Weights of a small GPT-style language model, trained from scratch on English Wikipedia: 124M tokens, 7563 steps.
Each number is 200 + 30 x the weight over its row's rms, rounded and kept within 0 to 999. Layers, rows and columns count from 0. The size before them is the row's rms in percent of the matrix's.

# down: layer 2 MLP down (transposed), 512x128, rms 0.0862, rows 265-291, columns 0-127
# up: layer 2 MLP up, 512x128, rms 0.111, rows 266-292, columns 0-127
down265,007,189,195,206,229,229,203,149,229,153,252,191,233,228,191,285,210,201,172,207,172,224,152,230,162,211,217,245,213,190,226,192,152,205,195,201,224,180,256,186,248,229,226,182,182,177,210,170,265,133,232,184,233,193,194,192,219,210,261,194,215,123,226,203,164,173,236,180,175,202,263,226,229,205,260,206,201,158,200,211,162,222,187,196,171,232,222,221,216,159,258,198,173,244,172,159,219,188,224,165,186,204,178,165,141,188,172,200,208,171,235,226,204,169,239,192,201,228,229,191,227,198,227,224,200,176,199,220,229
up266,020,196,211,213,225,262,169,193,163,181,267,157,224,166,196,225,194,204,177,237,184,208,175,230,178,194,231,207,213,174,227,173,191,160,166,207,230,211,244,227,221,226,210,176,158,261,213,219,141,177,204,172,203,243,227,216,163,193,223,189,177,208,174,239,210,219,198,201,193,179,65,200,186,166,215,188,219,240,178,141,182,216,219,161,241,170,206,171,171,191,208,232,182,213,210,205,216,220,156,221,237,246,182,167,255,270,202,190,212,195,210,231,196,182,206,222,162,195,263,193,177,158,194,171,217,217,206,200,158
down266,007,176,211,204,228,158,198,239,229,266,187,194,149,223,183,217,181,218,263,193,215,227,231,192,218,145,147,188,215,192,173,204,229,175,195,235,233,172,197,175,209,154,171,235,201,249,181,219,177,229,183,192,190,235,230,159,183,195,154,225,173,213,210,189,307,232,172,199,213,222,234,203,200,157,209,237,181,163,225,294,209,196,190,237,217,194,194,189,217,212,228,221,201,170,206,215,229,217,238,217,197,235,196,198,177,212,233,247,172,242,212,197,250,204,129,242,200,171,147,223,164,190,200,229,221,238,236,218,218
up267,116,249,210,272,270,203,209,280,173,221,191,179,205,161,170,213,259,168,181,227,194,147,220,186,180,246,122,185,190,130,205,150,218,224,245,218,204,253,213,214,217,159,196,230,195,188,188,175,225,184,190,188,176,211,224,207,185,209,242,181,171,172,214,218,227,244,207,224,172,124,192,179,197,237,196,188,205,235,218,253,216,207,160,182,232,216,183,268,178,191,157,203,208,159,165,163,191,205,228,219,222,210,164,178,176,189,169,215,158,199,165,241,207,217,192,213,230,223,211,211,178,186,209,159,238,198,219,227,181
down267,098,148,182,257,263,213,202,215,191,159,170,192,222,189,225,241,230,210,225,193,189,175,173,161,175,209,145,156,217,213,185,209,255,239,180,193,203,194,261,239,249,218,186,183,144,201,208,169,218,197,174,142,197,200,168,264,179,193,205,173,225,172,187,187,214,199,188,208,185,154,222,203,158,264,218,192,169,209,243,201,216,223,202,140,177,183,182,238,201,178,132,150,197,198,171,223,218,245,197,225,257,216,180,207,196,186,175,213,159,197,214,220,233,180,176,239,204,218,271,237,158,190,173,178,153,195,211,159,164
up268,021,217,217,197,182,223,224,199,233,199,235,284,176,209,257,190,203,217,227,154,158,206,216,244,230,176,260,211,183,188,124,246,240,216,170,212,190,220,203,183,268,207,206,163,204,173,171,212,191,251,235,220,183,212,212,214,169,217,230,167,210,175,190,235,183,228,223,174,161,165,275,218,204,211,239,184,221,175,183,187,178,218,207,303,185,187,175,190,205,156,218,221,144,206,225,206,157,186,146,236,179,223,204,169,209,179,206,192,221,191,174,215,186,222,203,201,202,245,220,222,196,225,219,231,266,225,214,152,182
down268,009,184,199,218,202,156,217,275,202,219,129,252,162,193,186,186,184,299,191,175,173,209,204,173,232,207,198,191,234,179,203,190,246,237,238,231,200,188,171,206,136,196,229,215,198,214,219,210,234,217,200,245,185,179,183,219,142,162,116,187,187,255,174,219,209,222,164,230,196,155,175,209,195,192,192,193,201,206,181,213,217,170,194,210,260,215,192,165,233,174,179,245,235,184,220,183,186,193,208,204,238,188,210,208,201,201,174,194,186,190,170,177,185,184,233,189,204,152,183,192,121,200,196,181,205,192,96,157,183
up269,101,218,144,163,202,225,234,254,195,166,254,197,178,216,162,189,211,176,139,195,212,223,191,242,191,190,191,185,251,222,175,195,259,270,197,202,202,164,229,125,202,208,128,201,214,227,217,161,177,214,162,199,203,152,253,210,142,198,256,181,201,158,185,194,227,208,184,241,213,156,214,217,188,190,214,173,223,194,188,223,204,164,183,242,166,165,266,205,199,176,166,198,180,222,148,194,212,167,151,173,220,137,195,233,166,178,220,201,201,225,190,189,187,185,142,232,188,179,187,190,181,167,201,145,188,203,219,234,187
down269,117,250,273,215,251,202,175,243,212,174,196,171,170,192,210,177,215,200,143,189,135,205,184,190,228,175,207,208,219,229,160,189,206,253,221,199,164,200,223,150,232,170,173,206,194,213,201,211,242,205,152,253,186,221,194,226,208,220,133,258,229,151,185,161,233,202,216,203,182,211,175,123,168,227,229,197,151,191,201,155,170,214,251,221,242,207,244,171,189,201,198,199,217,196,198,263,182,266,240,212,207,207,199,204,222,197,145,155,153,228,232,199,164,215,169,169,212,224,169,184,227,212,225,196,178,195,163,197,190
up270,024,186,145,191,190,188,192,165,242,214,210,253,179,252,240,215,228,205,256,225,230,203,238,173,214,151,188,160,213,211,193,238,234,231,141,184,181,200,197,230,205,179,209,238,221,158,209,205,228,214,217,204,177,209,218,158,200,182,174,216,165,184,190,178,192,200,287,209,197,246,286,197,192,195,146,205,216,178,190,202,154,194,214,150,223,202,201,259,157,152,251,175,210,208,186,186,190,148,131,227,210,188,176,200,224,193,225,223,221,196,236,241,195,213,149,166,188,223,179,244,195,230,231,221,253,224,200,172,153
down270,008,246,208,228,207,197,180,218,199,215,141,171,224,207,177,219,215,255,205,205,179,205,173,219,238,189,160,216,203,255,196,204,228,242,199,212,181,199,170,267,174,170,195,211,241,193,243,152,227,221,239,196,251,215,215,226,215,159,240,211,251,185,164,216,202,242,206,245,189,198,117,171,216,195,221,179,194,299,170,178,158,216,186,173,167,171,185,215,240,172,176,213,198,191,269,137,233,190,180,225,161,192,243,144,210,176,194,177,206,178,146,206,234,230,187,232,174,158,216,170,210,196,208,190,231,219,215,185,187
up271,111,200,238,182,207,232,178,270,179,191,209,210,187,218,239,265,219,190,237,211,226,122,201,209,213,294,156,173,225,195,175,185,257,188,188,214,191,194,197,179,190,217,198,216,158,214,228,199,232,168,191,213,193,207,201,207,266,255,185,198,208,232,169,230,231,224,197,166,231,212,244,181,200,228,181,190,211,187,157,206,192,219,153,228,215,147,201,203,155,220,154,230,243,167,163,147,202,211,192,164,228,241,219,166,188,214,203,136,205,189,177,187,205,171,175,203,202,161,254,216,218,226,223,165,208,133,238,175,150
down271,103,223,170,161,164,179,159,156,172,202,233,198,184,207,196,138,193,187,210,171,189,214,194,256,208,163,202,212,224,241,222,210,236,201,170,195,155,174,163,213,219,203,182,223,187,210,207,209,188,169,186,180,152,150,192,174,141,214,191,247,187,186,210,251,187,191,130,194,230,202,147,144,265,192,238,217,182,243,197,187,211,189,214,216,244,235,201,254,237,204,213,165,171,261,219,175,201,197,206,168,147,177,190,167,213,189,248,251,201,251,169,198,227,207,156,234,194,233,210,171,190,221,227,174,234,235,183,281,182
up272,118,178,164,180,214,273,199,198,182,202,127,228,182,179,164,248,226,171,219,216,195,197,191,203,164,209,171,213,147,199,206,200,266,215,193,219,143,242,208,183,237,236,256,218,190,212,185,135,232,191,175,196,168,181,230,224,154,148,222,204,234,209,202,199,233,210,190,208,211,184,215,217,224,197,210,219,138,181,163,206,186,169,193,218,130,172,189,218,190,235,201,205,230,186,202,284,199,263,209,272,203,181,214,213,204,202,190,196,240,168,226,218,231,223,179,182,253,186,167,200,197,216,138,240,176,186,233,153,168
down272,105,242,162,197,196,197,229,204,198,202,178,222,279,124,194,184,197,179,190,197,187,197,220,237,176,216,202,172,179,202,195,199,196,246,150,255,174,163,186,173,229,196,164,198,191,143,242,196,195,181,204,174,208,205,237,198,209,205,197,235,197,264,238,231,220,249,215,173,223,169,168,186,186,167,149,201,218,190,250,250,209,182,163,227,210,168,186,199,124,230,256,170,200,260,199,205,201,155,213,248,199,192,198,136,197,167,244,246,270,209,146,185,197,168,195,221,213,211,261,174,202,194,181,183,187,231,187,226,209
up273,108,278,175,244,246,233,172,206,208,188,208,214,194,164,233,186,179,123,167,204,188,211,200,172,206,180,187,173,233,168,255,195,218,220,155,206,155,173,211,239,207,169,158,183,150,183,200,162,191,157,184,218,208,238,243,230,108,230,254,252,206,229,230,138,239,211,194,204,195,218,167,203,133,228,186,163,184,204,255,226,265,203,196,201,236,161,221,230,205,178,194,166,178,186,227,183,151,185,208,199,200,200,190,201,158,187,194,240,161,203,180,206,233,174,199,234,179,191,219,206,194,223,187,228,191,158,191,229,213
down273,109,133,246,156,205,154,183,281,172,208,166,213,168,181,164,193,219,222,219,200,251,184,203,184,161,212,190,251,179,218,206,198,185,234,183,173,220,222,255,251,187,207,265,225,275,243,188,227,204,207,181,156,183,184,168,186,206,169,147,199,216,168,210,227,209,192,186,192,204,220,225,187,246,229,173,166,223,195,159,176,171,161,244,209,175,182,184,179,210,173,137,235,226,200,207,182,139,216,253,213,196,211,176,173,223,204,211,182,172,249,210,225,199,181,182,199,203,165,155,179,221,159,233,182,262,249,171,207,208
up274,026,214,229,201,211,234,222,221,244,212,236,220,177,210,193,253,221,202,188,176,227,220,230,211,171,164,217,180,185,177,148,146,192,150,222,184,210,233,142,183,185,224,209,182,197,164,202,223,208,216,243,189,217,215,181,196,169,193,186,190,241,229,210,206,234,241,175,169,211,210,158,155,171,199,224,195,225,218,187,222,226,216,241,179,178,193,215,193,180,216,206,178,187,231,162,216,173,159,198,239,202,268,116,261,189,141,198,192,213,211,219,304,237,123,220,190,223,170,190,229,186,215,240,258,155,202,242,208,175
down274,009,214,194,185,194,176,206,232,193,197,198,223,230,208,191,309,243,210,229,199,189,156,177,156,253,226,199,219,235,184,194,203,213,253,213,226,231,190,227,184,244,175,174,202,206,200,267,189,198,194,230,200,190,219,180,194,215,245,171,221,241,193,183,203,197,158,191,215,207,233,173,223,220,203,225,197,181,185,183,224,256,191,182,238,199,219,192,173,160,234,220,243,205,215,163,115,182,208,184,161,196,158,213,211,163,187,199,179,164,232,192,193,215,190,164,189,206,214,214,173,189,175,193,219,203,218,60,185,278
up275,106,195,193,246,223,212,222,175,170,156,183,179,198,173,196,210,249,199,224,215,219,170,212,195,193,229,177,177,138,174,225,151,247,222,184,217,181,219,202,184,227,245,235,206,199,216,198,148,196,222,183,175,174,153,200,214,115,199,167,191,177,183,152,198,138,232,228,236,185,163,184,232,138,193,251,153,207,184,232,269,239,184,185,219,162,235,230,238,222,176,206,138,216,213,220,202,205,208,223,162,236,210,199,189,198,182,140,229,201,196,138,236,199,220,182,156,198,197,178,206,191,147,163,148,181,217,256,202,224
down275,075,144,178,257,158,211,212,243,180,214,221,204,219,241,148,221,201,209,211,228,192,234,214,93,184,245,205,254,160,155,156,193,182,224,186,217,167,196,215,227,209,204,190,175,171,202,169,245,228,211,219,231,164,202,222,194,202,176,163,201,204,154,242,261,225,201,278,185,157,191,157,160,240,169,200,171,212,203,177,237,245,178,191,222,192,176,197,193,230,204,223,199,219,210,183,181,232,184,187,179,175,178,209,209,213,140,220,259,185,199,224,196,185,180,182,165,174,235,159,159,198,194,211,208,178,257,263,176,187
up276,114,131,176,225,133,211,208,232,213,191,150,170,189,213,232,239,151,207,222,188,191,109,205,194,213,214,231,183,220,207,227,221,191,194,189,193,209,169,202,157,197,202,179,168,192,208,199,165,244,180,253,183,237,163,208,220,156,221,235,252,220,224,201,157,174,255,223,194,197,166,208,208,228,219,206,177,174,188,230,200,222,187,235,197,195,204,162,277,225,181,197,166,158,203,182,278,225,201,247,203,220,211,217,213,229,184,131,218,169,173,156,227,231,207,174,198,202,199,241,286,186,234,201,207,174,224,204,238,224
down276,128,203,227,162,216,165,246,168,210,143,235,219,248,210,207,185,180,181,224,202,170,236,199,220,218,152,252,182,182,211,165,204,220,214,254,226,210,207,163,173,157,192,206,186,193,201,191,227,134,211,194,192,241,165,203,189,213,170,176,173,177,227,185,242,142,135,158,191,179,217,195,253,175,173,198,229,266,176,173,164,188,218,167,218,180,170,242,143,204,170,254,270,210,216,249,236,214,258,232,189,208,169,196,181,188,227,234,180,210,206,276,153,207,233,212,179,221,200,164,168,182,201,206,216,220,176,227,191,205
up277,108,213,188,194,193,222,253,195,205,266,232,229,227,177,227,273,168,172,171,186,193,163,203,203,234,271,217,193,213,152,222,142,180,230,149,209,155,208,188,214,241,177,171,236,215,202,217,207,215,192,234,236,206,188,191,152,177,139,226,198,172,240,220,132,192,188,213,205,228,154,167,195,174,194,222,187,169,190,176,201,223,191,219,177,219,178,205,225,153,261,178,169,182,219,210,176,167,218,266,212,197,240,229,178,145,209,176,198,197,213,179,237,187,192,201,192,193,201,276,222,167,223,264,173,199,162,259,196,191
down277,114,219,160,239,218,204,245,200,213,169,232,159,189,180,203,221,144,154,150,178,219,159,209,189,200,212,213,186,210,214,213,202,184,269,200,200,193,218,192,263,266,186,212,216,203,183,196,181,202,227,226,193,215,155,158,266,165,208,189,136,216,184,191,190,222,230,175,197,194,178,179,211,219,199,191,175,181,265,198,259,186,179,217,180,250,222,177,262,167,172,209,167,238,167,155,238,210,197,219,180,234,242,150,207,167,190,169,164,133,217,156,253,230,208,194,250,173,222,219,200,122,196,209,190,185,178,204,213,179
up278,121,204,190,241,204,228,236,215,236,175,182,195,197,194,182,233,167,183,200,238,170,198,187,172,162,223,200,179,192,150,195,197,262,226,214,198,178,164,191,227,205,210,288,221,178,211,166,218,169,215,192,213,196,188,173,174,198,226,259,267,171,234,201,211,232,200,203,206,116,177,166,199,166,226,181,226,236,189,222,213,141,224,126,208,170,201,219,191,239,203,231,187,169,186,194,165,134,221,232,154,146,152,233,221,207,201,192,231,213,168,220,182,234,247,187,132,158,157,192,153,174,205,187,227,220,231,232,210,204
down278,130,227,195,221,243,196,150,161,249,159,243,200,235,184,212,170,200,188,137,179,194,214,197,211,237,206,175,256,220,162,252,202,229,266,170,244,210,200,221,188,229,222,159,128,173,179,183,188,156,181,188,178,196,174,185,228,193,171,170,205,215,246,204,190,217,202,179,184,151,198,206,234,160,163,168,205,193,244,193,187,150,184,151,208,173,268,248,209,161,264,212,204,238,244,172,203,207,229,187,213,193,188,208,195,226,173,242,211,201,154,166,197,142,193,240,205,234,197,224,218,192,272,189,192,162,169,196,221,172
up279,118,209,240,181,181,188,194,210,183,175,216,157,206,161,227,228,250,222,224,178,210,116,197,157,192,257,217,183,167,155,165,182,225,183,196,203,151,229,209,168,246,211,274,208,186,213,191,207,206,226,184,195,215,240,198,200,210,217,181,170,223,163,157,188,206,196,235,190,141,241,176,222,199,208,212,215,268,180,187,195,180,284,213,199,219,217,190,213,233,177,184,195,249,239,201,183,212,161,204,168,193,198,158,213,186,177,167,203,157,231,186,249,203,208,177,169,142,146,164,225,207,112,145,200,219,214,218,230,228
down279,141,213,164,168,137,238,248,198,216,203,236,167,219,191,195,190,209,214,179,238,210,216,201,231,183,144,238,254,161,231,141,190,205,183,229,137,228,221,185,236,168,200,147,237,191,181,271,181,157,241,175,218,186,209,212,211,158,183,183,238,190,204,193,183,160,205,180,217,210,209,208,191,200,210,204,195,170,248,196,153,228,170,211,195,190,193,202,188,174,235,178,204,126,206,169,171,173,204,241,242,198,238,171,214,203,197,216,217,217,254,201,155,149,274,258,227,191,233,177,165,172,248,242,161,231,212,186,178,227
up280,148,172,134,228,234,268,241,228,203,188,183,175,197,250,177,201,181,177,185,232,189,185,197,164,158,223,167,175,140,162,182,180,244,218,236,181,201,183,198,176,200,209,212,202,185,186,186,227,206,192,251,164,217,140,203,161,152,225,217,188,181,201,150,210,185,187,217,263,202,153,212,265,163,255,217,217,225,138,212,229,228,178,180,258,146,193,193,194,203,201,229,201,157,211,228,242,206,176,164,163,243,221,205,212,195,186,170,222,209,199,210,205,260,209,170,167,187,184,195,182,197,154,120,177,244,222,222,204,185
down280,142,226,209,202,154,221,198,170,176,220,237,174,179,278,145,152,183,224,167,217,179,228,193,221,208,256,193,178,183,190,173,206,169,216,195,142,233,191,236,210,191,222,193,250,195,223,178,178,213,219,206,207,147,226,201,200,212,188,216,197,180,255,148,173,223,247,173,221,144,253,158,252,189,238,248,234,208,160,160,190,143,187,166,201,158,173,221,207,237,181,202,172,190,207,203,188,195,278,228,239,209,245,217,150,183,190,199,193,193,232,178,139,189,210,221,178,197,211,196,227,239,204,224,200,177,133,208,249,195
up281,129,203,171,187,226,196,229,213,188,271,181,181,185,155,224,243,167,188,166,214,194,192,217,176,192,276,154,176,200,234,209,172,230,209,235,217,205,183,197,224,190,232,193,172,155,192,223,196,189,195,200,197,217,247,197,173,226,217,214,258,178,212,172,199,142,215,143,201,194,219,232,205,235,204,170,217,225,159,168,166,200,222,223,192,194,177,217,192,177,244,180,215,171,164,153,214,179,273,295,163,180,240,189,251,164,201,218,129,211,150,225,182,241,196,190,179,177,220,215,238,154,228,184,214,215,166,236,155,158
down281,105,175,139,200,258,165,124,227,235,225,183,180,243,147,194,215,208,236,215,184,192,167,175,240,178,224,204,194,218,180,217,200,212,231,198,140,231,202,210,234,226,209,141,197,182,203,174,211,145,253,121,203,156,175,200,215,213,172,146,187,190,191,249,224,200,241,146,163,214,157,199,136,222,186,190,231,232,219,218,210,164,233,213,221,201,198,199,175,206,168,202,179,192,196,210,224,241,200,171,223,216,154,223,203,220,164,213,242,271,233,218,163,178,218,242,162,221,200,162,211,213,231,177,243,210,155,207,196,207
up282,022,171,222,167,175,182,179,191,243,231,215,205,167,241,274,221,166,216,174,242,211,212,192,215,210,160,204,224,212,168,209,248,235,205,237,181,184,199,217,187,283,185,208,183,191,171,223,211,241,207,209,237,198,221,172,245,225,214,186,187,131,199,180,220,180,195,194,225,199,152,306,243,186,250,187,200,197,189,231,217,202,186,188,162,197,225,136,228,186,133,175,197,176,173,244,202,185,206,225,196,137,221,184,204,228,199,231,220,220,181,193,208,203,242,182,193,213,214,177,123,217,245,181,167,248,152,193,183,226
down282,008,195,151,207,225,162,192,208,175,202,131,261,207,262,174,231,226,168,217,187,209,270,209,247,185,224,232,206,198,202,170,205,170,253,194,216,162,209,198,232,189,241,247,164,290,214,235,205,208,183,167,225,212,197,179,182,182,177,165,173,217,239,253,210,184,188,201,206,198,201,159,200,211,223,199,126,215,228,170,177,218,192,217,207,194,197,206,196,167,200,167,152,189,219,185,208,217,194,220,174,157,205,272,238,222,223,192,175,183,175,134,200,192,210,254,211,224,181,162,169,196,185,195,240,220,206,145,168,273
up283,026,214,212,225,182,166,207,196,146,207,172,240,214,171,202,182,207,189,222,219,178,202,93,230,233,211,222,249,168,209,216,259,194,213,196,181,164,230,144,174,197,210,208,221,190,197,196,195,231,229,187,208,201,171,225,178,193,202,177,175,271,216,207,162,203,193,195,216,168,183,246,200,235,212,192,176,192,200,187,190,207,180,207,321,168,206,183,179,247,191,195,153,171,179,138,206,158,210,244,197,237,162,219,192,252,147,189,172,180,197,198,153,189,267,231,202,207,185,229,172,193,208,226,178,278,188,196,210,205
down283,008,215,156,178,210,193,248,251,208,204,114,205,111,160,184,123,155,223,195,210,176,158,241,209,237,207,202,194,190,188,228,203,195,179,254,171,171,195,218,173,143,172,203,172,181,226,188,194,171,246,187,219,197,148,225,197,180,194,206,188,147,189,175,207,182,202,195,218,194,204,212,229,133,197,178,185,174,213,205,207,172,217,212,166,223,207,168,168,206,196,149,258,226,172,215,215,228,156,215,191,183,213,181,169,209,201,180,198,201,165,246,200,148,188,231,159,138,200,163,197,175,177,184,141,185,196,161,230,135
up284,023,196,201,185,180,218,208,192,171,270,234,190,189,175,195,218,235,204,191,253,233,234,175,142,219,163,194,166,234,236,214,240,189,189,148,197,188,188,192,175,234,155,218,193,214,253,197,242,263,178,217,125,228,163,209,189,204,177,145,201,164,224,224,177,250,183,204,237,191,232,162,231,221,233,170,214,224,154,266,233,236,215,204,258,176,193,147,238,189,194,186,228,197,158,200,239,203,193,168,218,215,187,211,172,274,161,191,198,183,203,203,239,214,208,187,160,190,245,177,209,203,215,213,137,226,181,223,181,156
down284,008,263,171,203,198,186,153,169,213,165,178,255,227,235,193,199,198,187,201,182,188,174,166,250,177,242,228,231,230,207,134,190,229,244,222,267,166,209,215,271,176,220,205,212,251,221,225,149,231,253,199,207,233,165,140,227,202,231,175,208,218,182,161,251,134,194,229,172,230,223,211,195,209,188,189,169,175,232,202,145,202,144,183,200,234,192,209,222,202,197,223,204,173,192,237,166,193,200,225,169,181,186,224,227,229,170,169,178,188,149,162,217,171,231,209,211,229,213,241,169,209,177,189,262,249,221,190,207,199
up285,022,200,155,239,211,182,155,175,237,205,202,236,270,210,238,172,211,207,204,259,163,210,359,207,206,200,210,219,237,187,119,221,227,214,138,192,187,181,186,203,231,232,206,240,225,182,232,197,216,182,220,183,207,215,207,187,211,201,195,202,217,173,179,215,156,194,196,187,228,213,231,228,211,241,182,202,224,195,218,227,169,171,167,168,218,225,178,171,201,199,192,172,253,191,184,233,211,184,195,199,140,213,223,199,151,179,198,207,160,199,188,212,187,239,197,168,229,212,156,239,239,262,182,198,175,205,221,203,232
down285,007,204,182,202,196,223,205,221,205,183,164,159,225,197,195,180,175,249,217,210,199,199,185,209,226,236,192,175,168,203,162,191,234,222,259,249,147,209,188,236,199,161,175,226,190,263,192,189,198,175,170,195,225,191,209,180,141,183,229,204,205,225,158,236,217,250,160,169,215,181,179,136,184,157,170,169,244,240,171,161,173,187,210,195,219,163,154,219,216,235,167,193,168,153,207,210,225,199,148,211,238,208,178,180,265,202,252,143,165,231,140,165,242,225,213,242,187,153,215,185,176,237,222,210,181,234,150,233,170
up286,124,232,191,238,207,195,192,212,195,248,144,169,233,196,217,227,216,150,187,212,265,175,201,166,179,271,162,181,160,189,263,174,242,239,167,207,187,215,160,186,226,243,237,207,200,208,174,170,214,211,187,133,210,216,227,227,189,207,212,224,186,199,171,225,157,285,192,172,152,183,190,198,173,225,222,148,206,191,194,245,273,222,178,177,197,181,240,230,156,229,204,172,210,198,198,200,185,228,254,172,205,225,212,197,177,200,159,169,133,155,182,224,238,180,171,215,201,201,227,213,175,197,166,187,217,194,252,216,161
down286,099,182,245,256,178,239,304,200,199,195,195,200,233,151,160,203,198,225,196,211,183,197,211,219,167,263,138,151,201,196,168,213,229,207,246,215,147,187,140,156,227,152,202,224,229,202,214,239,181,200,236,170,250,219,191,132,176,173,212,177,238,224,172,217,210,226,247,186,217,170,176,226,273,212,214,187,217,231,156,212,202,195,187,166,195,196,212,202,194,152,177,199,169,210,215,191,205,192,189,205,141,181,190,182,220,204,192,151,186,191,195,206,203,212,175,233,183,201,256,221,156,194,160,225,186,136,241,186,197
up287,105,181,228,211,225,188,224,217,198,193,247,209,249,215,277,207,243,146,150,233,205,211,220,191,194,267,140,172,181,163,162,139,196,297,231,194,215,205,233,185,190,188,238,212,183,195,194,213,178,193,233,211,127,187,187,133,201,180,202,196,166,194,206,201,199,194,129,209,199,155,161,156,136,186,184,186,217,181,186,218,190,198,170,199,175,193,234,188,189,163,248,211,215,210,188,194,211,219,242,135,209,217,237,204,176,196,213,175,191,177,208,197,209,193,183,167,181,203,188,163,155,201,220,134,211,225,252,220,188
down287,089,186,183,179,134,194,170,188,206,216,103,175,189,212,168,231,193,177,198,210,207,166,167,207,174,228,142,163,199,213,275,196,199,232,206,223,178,205,192,184,224,209,252,174,221,210,241,230,184,197,326,226,225,166,205,198,158,182,151,173,229,172,160,196,163,199,194,189,221,199,229,259,203,222,167,165,196,212,168,211,221,189,184,195,219,236,163,225,210,223,168,224,180,202,188,148,188,200,173,217,233,218,181,153,237,217,169,203,238,195,231,214,186,225,215,175,227,197,213,219,150,201,243,160,174,140,205,215,214
up288,023,201,184,232,220,202,210,215,197,155,166,198,177,196,204,210,239,178,206,270,171,223,262,183,201,198,197,194,163,199,218,183,168,191,142,212,175,226,206,197,163,233,210,178,199,241,221,217,189,192,192,162,206,186,222,144,206,200,210,196,272,206,179,165,269,203,212,175,199,165,260,202,188,198,208,211,201,184,196,154,166,199,217,115,235,194,222,207,233,199,198,201,209,220,219,226,196,119,181,207,233,231,216,189,195,180,189,157,195,178,191,178,202,352,227,185,166,226,185,216,205,226,225,220,213,187,222,219,148
down288,008,270,170,200,199,202,160,163,194,140,218,181,205,211,185,155,130,177,165,244,178,167,174,161,221,193,158,227,199,193,218,200,218,193,183,205,172,173,235,195,231,178,242,217,211,227,226,185,216,191,168,213,212,181,245,221,222,193,228,173,189,183,175,188,145,198,248,163,201,198,165,159,146,230,203,203,218,198,205,216,194,213,159,237,191,197,208,197,232,187,215,276,170,235,168,185,236,152,258,156,141,167,194,181,195,179,234,147,190,176,205,215,133,167,186,157,198,203,241,229,208,174,213,158,204,204,286,189,210
up289,102,241,211,238,292,236,215,234,209,227,131,202,243,190,195,209,174,168,152,215,206,165,206,173,158,232,235,182,207,173,205,160,227,229,210,228,210,229,204,208,212,183,238,211,171,186,218,196,172,181,169,199,234,187,222,168,164,208,224,205,148,242,152,236,197,193,194,190,152,187,158,248,177,169,190,191,166,182,171,263,170,202,191,201,150,220,252,209,200,179,194,207,175,229,222,151,163,237,206,188,149,150,226,191,186,198,203,217,247,229,222,203,219,231,215,179,133,191,183,210,228,217,126,188,248,212,241,197,241
down289,084,193,170,196,306,202,146,187,226,173,243,152,195,203,193,169,201,222,197,165,203,204,202,189,216,187,189,211,183,148,159,220,231,249,187,198,193,160,223,221,225,181,164,216,128,198,173,178,236,174,157,180,194,183,174,219,200,225,192,218,204,194,214,234,164,236,203,178,157,158,166,265,225,180,203,176,176,171,215,213,212,192,232,209,182,219,135,251,239,199,186,220,270,160,187,144,203,209,192,206,238,187,237,185,209,178,161,221,177,197,218,179,229,225,214,175,174,223,200,148,157,228,217,272,241,215,237,234,212
up290,131,191,174,231,273,225,218,217,177,191,223,167,215,202,188,236,210,185,186,149,209,157,208,205,179,207,213,157,195,190,173,221,223,224,211,198,179,220,188,161,251,208,201,241,200,261,188,168,240,162,173,223,168,158,188,205,174,166,254,181,225,185,199,134,237,217,223,191,191,205,228,255,171,220,280,171,161,195,188,220,227,235,176,207,207,207,170,191,182,192,175,172,229,215,195,205,255,156,192,217,242,225,151,193,241,212,177,221,200,205,197,191,230,238,203,200,210,146,224,247,173,197,95,166,161,176,250,169,174
down290,140,178,233,233,219,221,180,222,194,182,156,210,208,180,203,219,280,204,165,195,182,170,216,212,258,231,150,175,200,174,209,237,217,141,184,215,204,237,241,211,270,175,256,138,184,203,183,144,170,246,207,203,224,210,193,181,189,184,155,241,163,205,196,189,216,218,190,211,177,153,180,228,168,203,239,223,184,234,156,255,202,213,206,160,208,225,182,244,176,203,196,156,191,196,179,234,174,208,248,217,233,207,183,168,185,130,240,157,175,211,219,248,186,182,206,233,141,202,194,228,148,206,181,156,165,192,217,171,227
up291,026,210,187,239,203,208,194,179,251,192,170,171,210,206,184,211,177,192,134,168,182,204,239,232,147,250,213,198,186,176,125,150,180,157,186,276,184,195,159,201,195,245,203,193,177,190,204,202,221,208,196,237,193,284,195,148,191,198,190,179,209,194,179,223,216,202,157,210,178,214,210,174,127,187,229,184,178,256,119,192,206,191,217,197,181,206,188,203,272,205,148,179,226,194,219,223,208,222,175,178,180,232,183,154,157,144,217,155,167,190,178,218,257,178,204,241,248,186,204,196,220,191,211,224,247,178,202,204,184
down291,008,156,196,181,213,170,210,142,182,162,210,131,194,234,157,268,160,102,210,202,195,181,206,210,222,247,167,211,132,231,231,198,169,213,186,174,212,151,167,169,199,197,196,216,187,227,193,206,219,149,159,170,225,194,209,203,161,197,256,166,188,174,232,179,166,171,209,180,181,189,208,209,181,188,168,227,237,146,192,187,221,252,227,199,182,198,184,218,170,205,202,182,213,190,141,210,207,247,133,195,202,194,202,233,188,204,186,221,200,201,221,149,179,157,162,192,198,194,183,164,278,210,237,191,178,195,151,171,229
up292,119,219,186,207,238,181,187,184,199,263,182,182,170,256,207,193,175,178,206,158,239,211,198,188,183,174,280,162,205,201,207,179,259,197,221,201,190,205,213,205,180,245,192,200,181,199,181,143,223,162,256,165,214,174,248,193,210,240,222,216,188,200,186,129,246,217,249,249,217,195,251,210,192,250,272,161,224,207,178,187,225,238,195,224,219,165,203,234,183,242,193,196,205,225,168,146,221,207,209,155,207,246,181,189,204,209,174,143,138,139,183,237,232,192,192,167,196,224,241,256,209,214,214,217,192,169,182,209,181